Weights of a small transformer language model: vocabulary 2048, tied embeddings.
Each number is 200 + 20 x the weight over its row's rms, rounded and kept within 0 to 999. Layers, rows and columns count from 0. The size before them is the row's rms in percent of the matrix's.

# down: layer 7 MLP down (transposed), 256x64, rms 0.231, rows 136-188, columns 0-63
# up: layer 7 MLP up, 256x64, rms 0.171, rows 137-188, columns 0-63
down136,101,230,238,169,169,189,197,191,197,196,209,188,172,200,223,181,213,192,209,237,174,204,177,226,220,180,190,195,189,195,157,208,228,196,201,203,206,229,208,206,189,205,208,212,200,214,185,181,167,217,166,198,171,238,157,202,224,184,198,224,216,218,198,210,229
up137,082,182,192,157,222,213,190,183,192,192,197,184,234,232,176,210,234,183,201,204,232,185,206,179,182,224,233,197,214,196,175,188,198,230,205,199,202,181,173,194,219,168,191,221,217,181,184,200,222,198,239,217,177,222,202,224,228,176,198,190,201,205,182,157,180
down137,080,169,197,246,195,182,196,187,187,203,214,207,209,210,228,159,179,164,183,202,190,231,158,216,221,201,207,213,190,187,224,216,208,202,207,209,210,210,169,197,200,216,202,177,203,197,242,188,199,179,182,199,224,210,192,159,203,243,189,184,210,162,226,219,207
up138,087,198,180,195,184,175,229,227,158,214,223,185,185,210,191,155,227,171,204,182,204,222,201,202,204,198,189,208,200,230,182,226,199,207,191,219,233,187,186,210,241,221,183,193,206,203,217,203,228,211,143,179,193,187,220,223,203,223,220,194,197,215,197,165,197
down138,090,208,202,183,168,243,176,189,187,181,206,168,211,175,188,219,149,202,199,214,209,195,207,228,252,189,223,200,179,213,227,187,191,221,228,221,186,207,201,207,219,189,189,191,211,222,202,176,211,185,195,225,210,206,185,172,184,212,170,216,236,179,173,203,207
up139,090,193,192,211,207,205,208,244,228,240,166,158,206,188,198,194,183,185,172,171,198,185,213,199,184,191,227,213,227,216,206,199,192,218,176,214,220,181,212,222,150,227,192,184,190,183,212,204,196,227,223,214,229,191,202,164,212,184,219,197,188,169,191,226,192
down139,077,166,208,188,197,198,191,174,212,200,191,241,214,198,223,217,186,182,198,220,228,168,198,215,216,191,220,219,208,200,207,189,227,190,207,158,168,199,228,198,236,170,215,206,207,213,206,165,194,160,230,198,197,193,187,179,184,223,189,174,176,210,215,246,207
up140,111,192,179,182,199,206,191,206,187,200,173,197,164,243,216,175,210,204,233,178,230,211,188,192,220,195,214,188,223,191,188,169,205,241,185,204,233,212,169,215,232,203,207,217,209,203,237,193,208,179,194,163,175,230,173,211,211,207,215,224,180,172,206,204,176
down140,099,169,215,210,214,171,240,189,193,197,192,224,194,199,226,215,216,214,232,199,243,190,194,232,178,198,210,205,207,209,174,208,194,173,178,208,209,223,179,196,212,162,202,144,177,204,209,193,202,203,203,179,220,209,199,193,159,247,181,179,208,196,186,188,205
up141,102,225,193,227,210,181,222,179,216,171,135,197,180,214,191,205,202,211,201,183,192,196,208,211,207,196,212,203,197,175,189,163,165,215,184,225,224,196,209,196,197,231,202,189,226,193,183,223,233,187,179,184,243,166,189,206,185,213,247,190,196,195,198,208,209
down141,109,218,176,182,244,179,201,199,194,185,163,212,173,205,212,187,173,180,236,199,183,199,226,192,228,187,213,183,221,194,207,215,184,219,204,195,176,217,198,195,209,200,214,174,206,207,208,200,169,166,223,235,165,236,183,246,209,195,195,179,224,183,224,203,194
up142,095,175,158,251,208,211,236,217,189,204,192,211,233,222,186,198,195,204,174,185,169,203,170,204,191,174,190,197,222,183,184,196,173,227,210,221,211,206,218,226,200,231,216,209,183,183,190,239,182,192,216,182,211,190,187,220,205,193,212,243,195,176,213,205,225
down142,078,185,212,199,197,226,203,188,187,209,209,166,222,205,232,205,189,186,205,235,198,178,213,199,192,198,196,232,205,231,208,200,205,170,225,207,195,190,204,154,251,169,170,204,193,228,200,187,214,194,210,183,197,189,158,152,174,193,210,194,235,220,199,222,207
up143,121,164,197,202,167,189,193,168,205,212,217,207,203,175,184,215,194,209,222,219,243,197,226,203,198,206,201,183,218,170,192,229,182,216,217,240,189,243,187,206,214,193,197,204,180,182,187,217,223,206,217,174,237,187,230,204,154,191,187,173,183,213,195,199,173
down143,112,246,198,218,213,177,207,212,181,203,169,206,205,186,210,158,211,227,230,205,181,186,207,195,189,219,192,181,206,179,217,202,209,227,178,213,190,236,201,199,170,167,218,160,229,187,203,170,211,191,226,199,243,182,189,222,184,218,190,229,186,186,190,186,193
up144,096,205,221,182,228,213,236,189,182,220,211,212,233,212,207,188,200,162,181,196,198,231,194,194,208,230,165,203,209,196,197,184,147,169,194,190,181,209,191,173,200,193,196,222,197,178,173,191,191,222,240,202,219,187,230,192,234,223,189,202,195,177,203,171,227
down144,082,202,203,198,165,203,157,212,199,195,212,183,185,183,181,207,222,227,211,219,206,191,226,215,192,205,208,228,189,203,262,215,214,227,219,171,218,167,172,176,228,208,176,208,184,203,206,196,212,182,196,186,195,231,154,216,169,211,191,186,217,192,177,214,198
up145,092,175,175,211,233,221,232,193,227,205,196,245,215,240,167,171,204,182,170,186,200,181,212,216,214,199,213,202,188,233,203,197,191,204,184,210,195,213,189,203,213,221,158,211,171,208,207,216,217,191,190,200,209,158,221,182,217,208,185,160,196,212,175,174,210
down145,088,183,201,175,205,223,195,182,193,170,197,188,214,219,201,186,184,223,207,224,211,210,189,169,205,189,214,231,187,225,236,185,179,193,253,192,205,201,202,218,161,156,181,203,213,197,204,217,208,171,226,217,183,240,228,200,213,188,173,219,177,173,194,201,186
up146,102,209,174,222,178,207,237,212,194,220,213,191,227,217,202,240,189,187,213,196,181,157,215,179,175,210,188,223,193,184,226,204,202,209,212,187,193,229,210,195,183,159,224,183,200,142,200,183,226,182,187,208,239,199,207,199,201,229,173,177,181,203,194,205,209
down146,100,174,218,174,180,207,175,195,190,169,205,172,222,190,232,176,184,179,188,182,184,242,183,234,218,214,189,156,224,186,191,175,204,185,190,210,186,196,199,218,202,186,202,194,253,223,215,233,196,192,191,195,192,234,196,200,222,215,207,211,233,222,208,192,186
up147,100,200,186,189,211,211,182,201,207,210,244,217,170,206,178,170,202,205,193,167,191,229,185,165,234,202,185,193,190,186,203,202,196,232,158,221,180,196,190,244,200,209,207,190,182,209,231,206,197,191,202,231,225,244,205,203,216,219,177,154,189,193,190,188,197
down147,102,196,223,203,194,213,224,186,233,214,195,186,188,169,188,176,228,217,195,223,225,208,210,206,207,192,178,186,187,200,163,206,218,223,239,173,175,195,197,216,156,223,231,183,205,185,216,214,181,181,161,205,201,225,249,198,219,178,199,193,206,192,196,172,182
up148,089,203,209,174,161,203,197,221,177,216,190,222,212,208,211,199,203,224,226,170,236,209,209,171,202,211,221,203,205,187,208,232,210,188,190,209,205,173,181,241,205,211,201,194,208,154,199,184,203,205,190,191,196,210,201,151,231,221,220,177,192,173,223,228,157
down148,091,218,188,167,241,162,205,188,197,174,199,224,170,209,168,200,202,171,194,204,217,190,195,222,209,203,236,167,224,234,217,186,181,228,236,193,195,218,203,164,196,165,215,186,243,196,222,187,175,184,213,205,217,197,193,191,225,205,205,201,191,188,205,215,199
up149,113,194,198,212,152,208,213,199,183,212,212,196,210,223,219,241,170,187,200,188,165,202,199,206,230,197,199,208,183,223,168,219,190,189,173,230,175,213,242,177,196,209,163,185,188,235,181,208,222,208,221,207,186,193,212,195,189,214,172,201,169,223,213,187,235
down149,116,191,177,209,206,160,210,176,230,192,186,216,209,198,157,196,202,190,229,199,207,208,210,207,232,199,222,198,199,217,219,209,157,201,214,157,210,161,201,195,216,179,161,170,207,212,188,240,208,205,216,209,204,192,197,221,184,199,214,232,219,233,185,192,167
up150,095,234,169,180,227,181,206,199,206,191,197,194,171,237,215,210,251,162,182,175,201,229,219,160,207,231,222,202,191,204,198,189,218,179,200,151,207,227,187,212,212,208,207,206,205,228,200,194,214,208,159,184,199,203,214,218,210,193,207,202,217,196,188,188,172
down150,083,166,164,200,195,225,173,205,179,169,189,193,220,191,218,189,193,214,205,226,198,195,189,220,203,218,197,226,171,221,221,226,186,195,258,261,180,196,204,193,214,197,195,223,197,215,172,173,204,199,188,176,201,173,165,199,211,195,185,197,192,226,210,209,197
up151,095,204,197,206,206,220,168,228,194,196,207,227,175,218,206,205,206,192,188,163,232,216,197,173,191,188,199,179,221,180,222,210,177,154,167,173,214,187,234,227,207,226,224,181,209,207,214,203,225,232,196,163,209,198,203,166,207,168,187,186,187,192,229,203,194
down151,092,245,182,202,191,164,202,204,206,207,194,190,147,195,180,183,186,202,197,231,180,195,183,206,226,216,192,215,214,218,200,170,183,214,221,210,242,186,206,180,235,189,209,226,215,193,247,207,162,188,175,207,202,178,194,208,218,175,174,223,205,186,208,203,184
up152,096,220,204,175,184,185,203,211,205,198,175,164,207,204,237,181,203,205,189,177,216,218,209,226,215,225,184,194,154,183,206,203,188,225,163,175,227,156,201,203,225,216,188,207,212,205,192,205,207,196,218,219,214,160,224,205,181,176,213,229,185,232,200,172,226
down152,094,169,231,184,170,184,203,198,217,204,196,168,194,235,202,206,191,194,216,221,224,214,194,182,192,188,165,182,164,209,187,217,213,255,206,174,234,190,210,215,218,185,175,205,175,203,208,214,169,217,176,196,211,230,185,213,206,214,183,210,226,200,221,178,169
up153,094,219,154,201,219,210,157,231,212,211,222,182,192,207,188,193,224,175,198,187,233,222,206,177,236,187,219,199,193,204,216,182,193,171,194,185,237,180,209,204,223,205,219,175,212,209,189,209,196,234,171,180,194,229,207,183,222,220,206,192,203,235,180,168,199
down153,081,156,207,196,221,195,190,191,171,198,216,202,195,166,172,200,201,207,229,241,195,182,234,252,210,166,197,189,199,187,225,197,199,180,203,181,181,179,231,170,218,176,193,171,209,225,198,224,217,198,218,211,203,201,209,194,172,213,210,231,205,183,209,211,230
up154,101,206,176,181,159,179,193,187,177,211,217,205,190,205,230,217,232,236,212,205,216,228,177,185,215,199,185,177,233,167,162,184,203,218,225,189,196,189,191,175,220,205,189,139,211,189,184,204,219,163,213,198,213,207,198,192,207,204,216,204,220,183,197,230,202
down154,075,221,186,237,189,209,176,196,181,217,233,203,212,195,240,204,168,166,190,201,210,145,206,199,218,198,192,219,181,196,213,227,206,185,172,231,196,179,183,174,227,192,182,203,177,192,214,212,196,184,210,220,201,206,201,204,172,225,188,219,194,198,167,183,249
up155,093,240,215,199,189,169,179,224,204,210,213,175,203,188,220,193,230,207,207,206,237,178,213,169,226,208,208,197,207,203,221,212,234,212,217,164,206,181,187,188,169,205,162,202,200,173,192,219,217,186,220,241,196,164,193,174,158,206,207,212,208,193,177,195,186
down155,096,227,202,228,232,210,170,159,187,184,220,178,220,219,219,181,214,242,246,244,189,198,193,205,212,216,175,202,203,199,209,202,179,203,184,201,188,178,188,192,199,193,194,215,212,207,187,173,190,180,166,196,214,241,208,209,175,206,190,188,181,155,211,212,204
up156,099,183,208,239,186,196,208,221,200,218,171,210,206,163,181,212,226,202,224,177,222,186,214,196,204,248,176,201,189,219,236,178,171,189,177,225,188,202,194,194,198,153,224,198,200,207,203,180,189,194,237,209,195,192,165,198,177,187,214,178,216,217,184,230,218
down156,110,180,200,188,225,184,202,183,191,190,208,171,200,210,203,154,182,191,200,217,185,207,236,198,245,162,190,184,230,192,193,162,230,205,201,183,198,189,180,176,225,219,199,237,226,195,225,199,190,225,171,179,192,219,227,216,244,210,205,187,186,202,213,202,194
up157,076,180,217,183,183,204,208,198,204,188,251,206,202,181,212,166,165,225,201,198,195,216,208,182,191,221,201,210,180,174,203,203,201,193,198,197,203,213,175,212,219,222,198,226,160,191,219,223,207,215,209,224,205,215,208,219,211,155,164,189,129,210,209,203,208
down157,082,198,166,232,189,200,217,197,186,182,208,197,190,198,196,185,204,203,172,195,178,216,213,201,200,218,197,187,205,165,187,199,251,221,190,195,193,205,208,206,191,180,203,168,255,204,224,188,157,218,176,170,215,246,219,197,206,200,195,205,241,176,210,203,232
up158,118,217,158,188,180,191,198,199,173,219,177,223,201,179,197,185,261,213,186,197,217,246,229,205,227,223,204,191,229,175,187,186,193,213,188,194,208,184,181,204,184,220,211,197,184,188,226,206,179,193,193,176,199,193,191,198,202,233,200,209,172,190,184,190,254
down158,128,204,186,200,218,181,225,183,202,192,180,189,195,214,233,184,194,223,217,223,195,183,183,220,163,191,219,181,232,197,212,187,196,242,210,173,162,233,182,216,201,214,213,192,212,186,161,224,194,216,210,144,207,235,193,205,196,210,199,202,230,171,182,196,186
up159,089,189,208,182,181,187,219,211,174,223,178,196,193,187,178,183,217,192,178,191,240,220,213,177,200,211,196,166,211,198,192,181,190,190,203,221,189,236,210,213,172,205,212,200,179,152,170,207,201,176,238,190,224,222,210,219,224,205,217,213,234,213,185,227,244
down159,083,234,174,234,225,176,201,214,195,211,224,191,181,177,201,162,196,180,182,232,162,190,182,189,188,202,216,222,201,203,181,200,204,201,198,165,199,211,193,170,223,205,169,226,185,251,215,210,211,223,203,235,198,175,209,183,211,212,182,185,206,200,228,176,183
up160,101,219,173,196,167,211,173,204,173,223,166,191,201,212,168,216,238,234,220,199,202,182,184,194,160,216,193,208,213,196,185,197,228,230,226,221,209,178,229,221,214,217,179,208,202,188,193,182,227,164,217,204,211,170,180,176,218,185,216,182,188,208,176,212,203
down160,115,183,210,195,184,186,202,196,214,206,214,187,187,224,208,203,212,190,219,222,241,174,191,202,228,170,206,187,181,217,181,193,219,225,224,210,178,201,206,215,190,233,180,205,213,157,215,212,171,218,176,207,212,152,194,224,216,203,173,137,193,212,192,220,194
up161,101,205,215,217,203,228,199,220,171,205,179,235,210,184,230,205,180,225,163,199,252,181,212,195,209,250,167,169,214,195,217,208,217,174,188,203,194,206,187,174,211,191,173,201,197,155,193,215,206,183,203,198,204,187,221,222,204,188,186,181,221,176,189,203,223
down161,095,195,170,190,170,212,184,182,190,158,202,214,202,203,206,200,250,211,198,216,170,222,204,223,201,169,252,177,222,185,173,200,174,216,214,212,213,205,201,224,195,172,210,211,224,197,207,175,173,219,184,235,183,195,215,200,211,194,203,204,152,203,219,195,197
up162,095,203,186,162,172,197,200,181,171,197,164,205,216,182,216,191,193,214,217,183,182,191,205,209,194,205,201,177,195,235,252,205,203,218,197,206,205,190,214,215,233,215,210,191,157,191,175,192,241,198,206,201,208,183,185,232,202,219,254,162,182,216,213,198,199
down162,124,246,217,192,204,172,197,172,181,168,206,161,227,188,184,179,202,224,190,226,187,175,220,212,192,189,202,194,174,187,188,209,189,214,201,202,237,217,201,200,209,235,213,259,197,191,166,208,234,208,179,199,186,216,197,222,223,184,190,179,220,187,208,184,191
up163,100,210,202,229,191,176,163,215,206,209,196,208,220,246,201,158,215,187,205,183,199,207,171,198,206,190,179,236,155,189,194,218,235,188,181,187,186,206,206,189,209,180,215,254,195,195,177,187,219,193,225,180,190,196,220,204,203,195,225,209,168,216,180,185,226
down163,100,212,195,221,228,220,242,242,199,197,211,198,227,196,196,180,186,175,170,184,197,191,175,232,183,221,199,187,178,248,207,195,216,204,220,193,207,176,207,212,144,182,173,217,194,178,183,204,196,211,203,211,191,222,190,182,231,180,204,202,215,182,165,187,208
up164,094,173,157,207,184,200,197,222,191,245,149,182,169,194,193,214,238,164,228,175,200,201,177,203,194,185,194,196,199,199,193,205,212,202,224,187,239,173,201,214,210,210,209,173,217,219,215,224,214,191,201,158,181,210,216,232,203,219,200,195,173,205,213,205,195
down164,083,214,210,232,210,206,220,173,173,202,208,191,187,193,206,178,190,206,228,243,194,210,186,201,194,207,203,206,200,247,218,203,204,171,218,215,197,195,212,159,209,212,252,250,185,228,188,205,183,177,195,193,168,189,165,192,161,197,194,201,177,203,185,206,197
up165,100,223,212,194,178,220,208,211,200,183,233,210,169,178,228,200,220,181,171,192,206,208,196,161,209,208,220,206,214,208,153,200,185,182,190,214,202,185,181,206,207,185,166,191,187,176,159,214,213,204,223,230,172,178,226,190,204,236,229,201,210,193,244,200,215
down165,105,204,186,198,199,162,203,209,220,205,203,187,213,213,178,198,176,216,213,204,200,156,185,170,190,209,211,214,184,162,187,202,216,199,186,205,231,244,197,193,179,213,241,191,206,167,232,235,196,223,175,219,207,206,172,218,256,189,187,203,192,184,210,197,189
up166,102,157,202,207,211,191,173,206,201,221,213,220,168,171,190,239,177,202,181,205,179,202,207,179,210,183,212,221,225,210,191,184,217,189,235,209,197,223,216,217,211,194,203,166,199,220,189,187,232,195,184,184,219,165,203,209,181,176,208,190,195,198,191,217,269
down166,105,217,241,209,193,182,223,172,185,180,193,207,198,183,192,169,193,225,208,201,214,215,214,248,232,188,214,153,225,208,176,192,161,201,231,208,224,219,201,186,192,208,187,177,226,194,194,180,207,173,189,207,186,191,211,173,204,238,208,218,205,207,221,187,170
up167,095,203,226,198,171,205,191,208,225,232,204,216,193,214,224,215,173,200,180,176,192,214,168,173,180,193,238,219,191,168,186,176,219,161,221,220,170,236,222,188,196,221,190,210,190,209,167,174,186,193,193,197,185,211,194,221,216,199,226,190,202,208,232,212,240
down167,087,192,206,202,215,221,184,192,188,182,205,184,216,226,207,193,203,201,180,213,187,196,206,199,210,146,222,189,218,197,222,188,216,217,203,165,182,230,166,202,196,157,160,200,222,222,225,174,220,210,213,224,175,188,202,238,194,219,222,153,217,217,197,181,194
up168,096,207,203,183,161,219,170,201,235,165,192,217,170,199,215,209,198,192,209,183,199,192,160,193,210,206,211,190,196,155,219,193,197,228,217,218,217,209,178,206,200,193,191,208,209,176,250,207,201,182,230,203,182,199,203,163,186,221,206,211,183,214,183,187,256
down168,115,174,206,222,248,149,208,186,222,205,223,218,225,193,193,172,174,203,185,196,215,223,207,213,187,211,200,189,191,213,187,177,191,149,169,181,203,216,224,214,208,183,190,200,208,199,155,206,204,199,193,188,238,212,193,213,222,198,224,192,205,210,203,222,158
up169,099,190,163,210,212,197,221,180,207,184,191,195,217,228,160,167,211,185,175,207,236,204,206,186,169,245,183,188,223,214,193,183,217,176,203,210,214,224,216,222,196,175,239,213,235,166,185,234,202,200,224,174,233,195,201,198,195,214,202,200,207,205,186,180,207
down169,077,183,180,223,214,221,206,193,196,207,191,208,204,193,232,219,205,203,199,222,188,204,215,225,210,186,214,184,187,212,210,200,190,198,200,199,158,206,193,180,180,200,176,196,200,230,197,145,207,190,234,228,235,206,148,194,160,192,174,227,179,193,183,247,199
up170,109,192,201,211,204,220,207,214,194,177,199,187,199,215,169,213,185,178,177,181,224,178,214,196,203,222,219,219,186,202,157,206,194,146,202,204,205,226,190,232,185,198,187,196,231,224,201,201,232,196,234,175,216,198,195,182,177,182,191,255,193,191,196,174,238
down170,108,216,197,211,185,185,178,217,192,195,199,168,213,156,186,189,188,215,188,204,187,203,238,194,211,227,169,203,201,209,203,195,177,224,212,174,208,174,212,186,192,207,191,187,161,190,247,259,207,195,198,231,215,219,202,218,186,192,229,213,222,189,223,187,165
up171,118,154,203,213,193,199,210,177,199,194,230,198,180,228,231,224,199,181,181,182,194,155,201,195,217,223,177,210,208,184,178,208,222,184,194,187,221,156,191,182,191,195,202,196,187,202,197,245,224,225,210,213,181,189,205,181,184,210,245,215,185,223,186,240,197
down171,111,168,206,149,219,202,181,232,170,193,178,252,207,222,183,223,197,184,181,207,187,200,210,189,224,179,212,190,194,209,219,174,205,213,218,201,193,217,208,181,201,210,211,190,238,202,204,206,162,214,192,204,200,185,249,204,195,178,192,171,188,219,166,210,226
up172,093,196,186,222,188,173,211,220,216,191,214,217,170,182,217,186,214,241,211,199,186,211,162,177,208,208,204,204,176,184,219,167,197,189,151,201,227,186,188,211,225,225,189,171,194,201,153,219,217,231,188,246,189,213,206,207,215,213,201,182,189,186,185,222,186
down172,101,174,186,207,253,215,165,198,229,196,176,234,198,182,209,199,192,174,207,186,213,212,196,174,192,209,186,198,215,193,162,211,220,219,158,214,202,235,233,209,182,189,223,180,230,207,197,190,217,197,201,229,229,182,203,201,231,182,197,180,210,201,182,194,167
up173,107,213,200,183,172,215,193,195,185,213,204,175,208,199,174,226,172,221,218,187,224,179,187,207,202,186,198,217,206,203,209,215,227,219,212,137,165,195,212,205,185,217,188,200,185,165,243,203,217,220,198,216,207,210,171,192,224,228,201,217,168,178,158,219,201
down173,088,170,172,200,212,159,215,211,223,226,220,185,232,237,225,215,198,160,195,221,199,200,221,224,207,215,194,176,185,230,205,210,188,201,214,225,189,202,197,210,228,187,181,185,183,184,211,201,195,173,205,171,224,205,202,176,183,163,202,219,166,225,205,195,164
up174,095,192,161,202,216,220,205,212,202,218,194,189,205,189,163,212,188,212,183,188,180,192,194,230,193,201,210,195,213,239,172,178,186,183,180,210,224,238,205,240,206,210,249,181,216,197,194,205,217,235,217,185,193,172,217,230,174,193,209,185,154,186,216,190,210
down174,095,206,223,219,179,203,206,197,215,159,227,140,191,201,198,194,203,175,211,247,166,189,196,246,226,207,217,193,198,193,240,191,200,194,208,173,221,181,190,168,197,184,187,202,213,207,208,215,203,204,196,238,199,189,186,183,201,196,185,174,200,209,187,238,215
up175,117,195,229,208,166,236,207,203,229,203,203,208,168,218,211,202,232,150,219,218,204,197,188,201,182,208,186,196,192,188,217,197,201,191,174,145,237,191,199,194,193,219,182,187,184,176,189,189,239,205,202,191,230,202,196,179,215,222,199,168,209,179,184,240,208
down175,089,221,214,245,215,203,197,232,213,187,187,201,174,208,214,176,205,202,185,200,197,176,193,163,182,184,199,205,166,196,205,219,220,166,209,217,163,197,208,211,196,170,171,211,204,218,165,184,242,173,210,205,204,189,205,214,199,175,193,247,200,205,227,237,211
up176,111,194,223,199,197,207,193,207,196,205,196,220,184,193,198,230,185,196,186,176,184,175,188,185,205,211,243,228,203,237,226,192,201,213,197,205,165,231,163,201,233,198,242,189,176,183,191,237,200,209,219,166,153,211,234,189,210,200,183,194,180,214,176,192,189
down176,116,223,187,206,203,187,191,224,189,237,186,204,225,173,173,189,180,181,204,194,225,215,165,263,226,204,207,198,158,233,199,206,206,196,162,208,181,186,214,201,195,206,188,214,226,226,178,182,174,212,206,214,219,195,206,194,182,190,226,210,181,222,194,169,185
up177,087,152,239,197,182,223,247,239,206,216,178,177,212,177,192,186,196,184,205,186,198,199,194,198,187,198,207,207,206,207,233,191,159,213,174,181,218,185,225,217,212,218,202,216,196,174,191,227,190,182,183,169,199,182,218,185,207,237,177,187,217,203,230,184,214
down177,079,191,188,156,223,208,213,163,198,162,207,180,215,204,230,205,211,201,209,260,196,200,210,189,206,182,188,215,207,205,221,195,223,171,215,213,200,196,210,168,214,216,220,221,181,228,195,178,213,159,197,197,189,198,205,196,195,173,163,190,187,194,180,238,228
up178,103,198,185,195,193,224,192,204,191,206,177,196,216,193,212,203,160,222,195,208,164,224,186,180,201,213,211,207,194,229,168,170,203,198,231,184,181,212,207,191,230,172,168,225,204,213,179,201,188,230,235,208,183,197,162,170,188,223,247,215,209,207,192,231,229
down178,103,203,205,190,198,171,188,173,214,198,176,183,188,210,235,193,229,232,186,210,192,209,195,246,173,164,170,207,195,200,197,227,220,211,192,197,186,185,190,181,231,224,220,205,195,200,195,227,145,198,207,178,225,168,232,207,239,213,177,191,197,201,193,196,199
up179,112,225,204,202,200,191,198,241,225,190,210,203,169,207,181,209,179,191,199,208,199,178,180,187,225,227,171,223,201,169,164,217,219,197,208,183,200,237,200,165,217,207,211,210,163,178,171,223,210,236,188,211,183,162,197,214,231,222,178,187,177,185,204,198,220
down179,110,225,211,195,215,234,200,188,202,196,201,215,174,207,190,187,199,198,171,173,201,182,230,218,178,191,192,208,162,169,231,211,198,236,204,207,218,215,205,205,204,220,183,198,190,203,212,230,194,232,159,192,181,178,218,217,243,187,241,190,209,173,186,168,175
up180,091,230,222,184,173,185,177,214,206,225,196,191,219,208,191,221,205,195,204,188,194,230,178,198,224,184,206,193,169,150,193,191,195,228,200,228,221,207,239,210,191,207,219,188,208,162,188,210,175,200,193,203,169,230,188,210,171,199,223,238,174,221,190,238,195
down180,073,179,197,186,164,228,199,200,175,204,223,206,200,179,214,189,184,226,233,221,174,173,202,234,197,192,210,222,184,211,190,186,205,198,220,193,178,210,216,162,243,156,183,198,211,226,216,155,204,190,239,199,186,210,194,194,181,213,169,195,211,209,205,229,214
up181,092,229,200,189,212,182,195,188,171,184,169,190,207,204,223,207,200,192,180,184,213,217,227,163,210,224,186,183,202,173,241,224,160,199,179,188,202,191,195,190,197,201,213,196,198,168,221,221,198,201,187,175,247,250,205,213,229,234,191,202,196,168,186,211,194
down181,082,238,202,178,216,216,189,204,205,147,206,202,201,209,198,171,192,220,213,249,170,178,172,220,219,190,191,191,175,211,194,215,230,221,206,199,172,186,220,183,205,217,195,219,217,212,200,196,213,206,179,217,158,171,230,216,190,202,191,172,191,176,212,235,209
up182,090,184,173,188,170,205,232,196,218,197,222,244,249,201,204,229,211,176,223,175,211,210,194,183,202,207,222,155,228,181,189,183,221,198,212,235,206,225,176,208,220,194,206,197,196,211,203,212,223,188,176,215,165,208,179,222,203,195,168,185,199,180,183,221,197
down182,090,200,211,208,226,203,180,212,184,167,211,190,172,191,211,185,190,205,176,182,155,211,200,209,184,229,156,230,190,228,227,229,190,190,178,195,234,201,210,189,190,210,211,178,215,195,214,193,165,241,193,219,222,190,219,176,173,218,216,230,214,179,196,182,216
up183,094,223,165,190,187,261,180,195,209,226,189,199,183,225,248,201,248,184,214,168,195,193,163,172,194,194,189,202,222,228,189,198,187,213,180,191,204,183,215,221,219,182,203,190,185,196,188,197,209,201,202,161,195,213,223,228,208,175,202,197,210,188,212,224,193
down183,096,206,197,210,225,183,208,236,169,211,165,190,221,143,192,167,190,189,227,220,208,190,184,238,201,212,195,219,174,215,205,205,236,201,214,186,213,237,202,214,168,204,217,224,189,207,205,183,224,207,204,213,201,208,177,193,185,219,181,218,196,190,157,178,195
up184,091,208,196,210,234,176,206,204,177,233,188,211,167,195,179,207,202,178,211,208,192,186,196,221,201,200,202,161,170,222,195,215,205,179,192,191,200,223,191,201,208,196,181,167,175,203,206,264,230,217,233,186,204,196,170,232,183,191,179,193,192,230,205,243,206
down184,085,199,215,220,192,204,212,217,205,191,215,206,197,153,194,189,214,221,207,193,210,256,207,198,179,220,195,220,168,206,191,216,159,215,182,210,169,222,225,212,211,192,194,180,204,213,219,195,196,218,165,206,187,188,232,191,195,176,187,190,240,208,178,215,144
up185,119,190,201,228,182,194,186,172,215,197,203,224,189,213,192,178,191,208,174,217,175,213,192,235,212,207,231,231,217,153,217,201,206,212,224,191,200,231,195,227,205,207,183,176,202,157,152,226,197,197,234,209,201,193,189,179,208,203,174,196,187,212,169,183,234
down185,110,205,205,232,192,184,228,192,184,189,201,174,191,240,203,208,184,201,182,181,201,199,182,183,183,229,214,214,210,215,186,234,202,229,216,172,215,242,169,182,188,196,165,203,221,221,224,175,194,208,231,161,224,184,223,195,233,203,182,200,182,192,176,176,217
up186,097,198,200,201,189,182,181,224,220,202,214,206,207,226,187,206,189,227,183,191,171,219,208,198,225,213,242,230,201,141,199,235,175,216,157,213,206,190,204,177,187,219,213,225,168,208,240,196,183,212,170,210,187,192,176,211,196,194,189,216,207,206,210,177,173
down186,089,206,198,195,172,192,212,173,177,220,214,200,188,198,191,217,213,206,203,216,168,212,210,182,259,185,178,190,171,232,202,201,210,184,205,201,199,203,209,145,192,176,183,204,213,199,219,196,215,203,246,175,201,170,212,177,195,224,186,229,171,217,192,219,236
up187,107,252,177,235,179,188,177,195,223,208,193,214,181,239,214,219,220,217,188,196,232,152,222,167,195,188,217,180,183,211,196,187,237,229,202,203,194,196,210,196,207,220,197,198,159,208,205,206,228,187,195,194,211,197,179,207,189,151,218,189,193,193,201,213,204
down187,127,194,202,199,183,192,176,187,215,167,198,195,217,204,180,226,226,193,244,219,209,186,185,240,173,195,178,207,171,179,191,197,224,191,217,221,174,188,227,213,179,164,189,222,215,180,200,210,167,210,217,220,210,187,214,198,217,197,209,144,220,215,197,234,188
up188,113,222,213,175,190,206,230,257,226,188,177,213,192,217,187,205,166,234,192,204,206,182,185,215,226,214,195,227,188,183,208,185,214,185,183,188,203,179,181,191,218,198,233,186,187,182,210,245,236,222,187,190,203,193,207,188,176,181,166,200,202,235,187,177,203
down188,114,133,195,181,216,178,189,192,175,213,176,211,227,227,174,214,206,213,197,184,214,205,192,216,216,222,199,216,199,247,207,188,181,201,188,188,182,162,213,200,222,186,198,222,218,211,201,195,202,206,157,207,183,193,209,155,226,223,229,206,197,205,216,216,180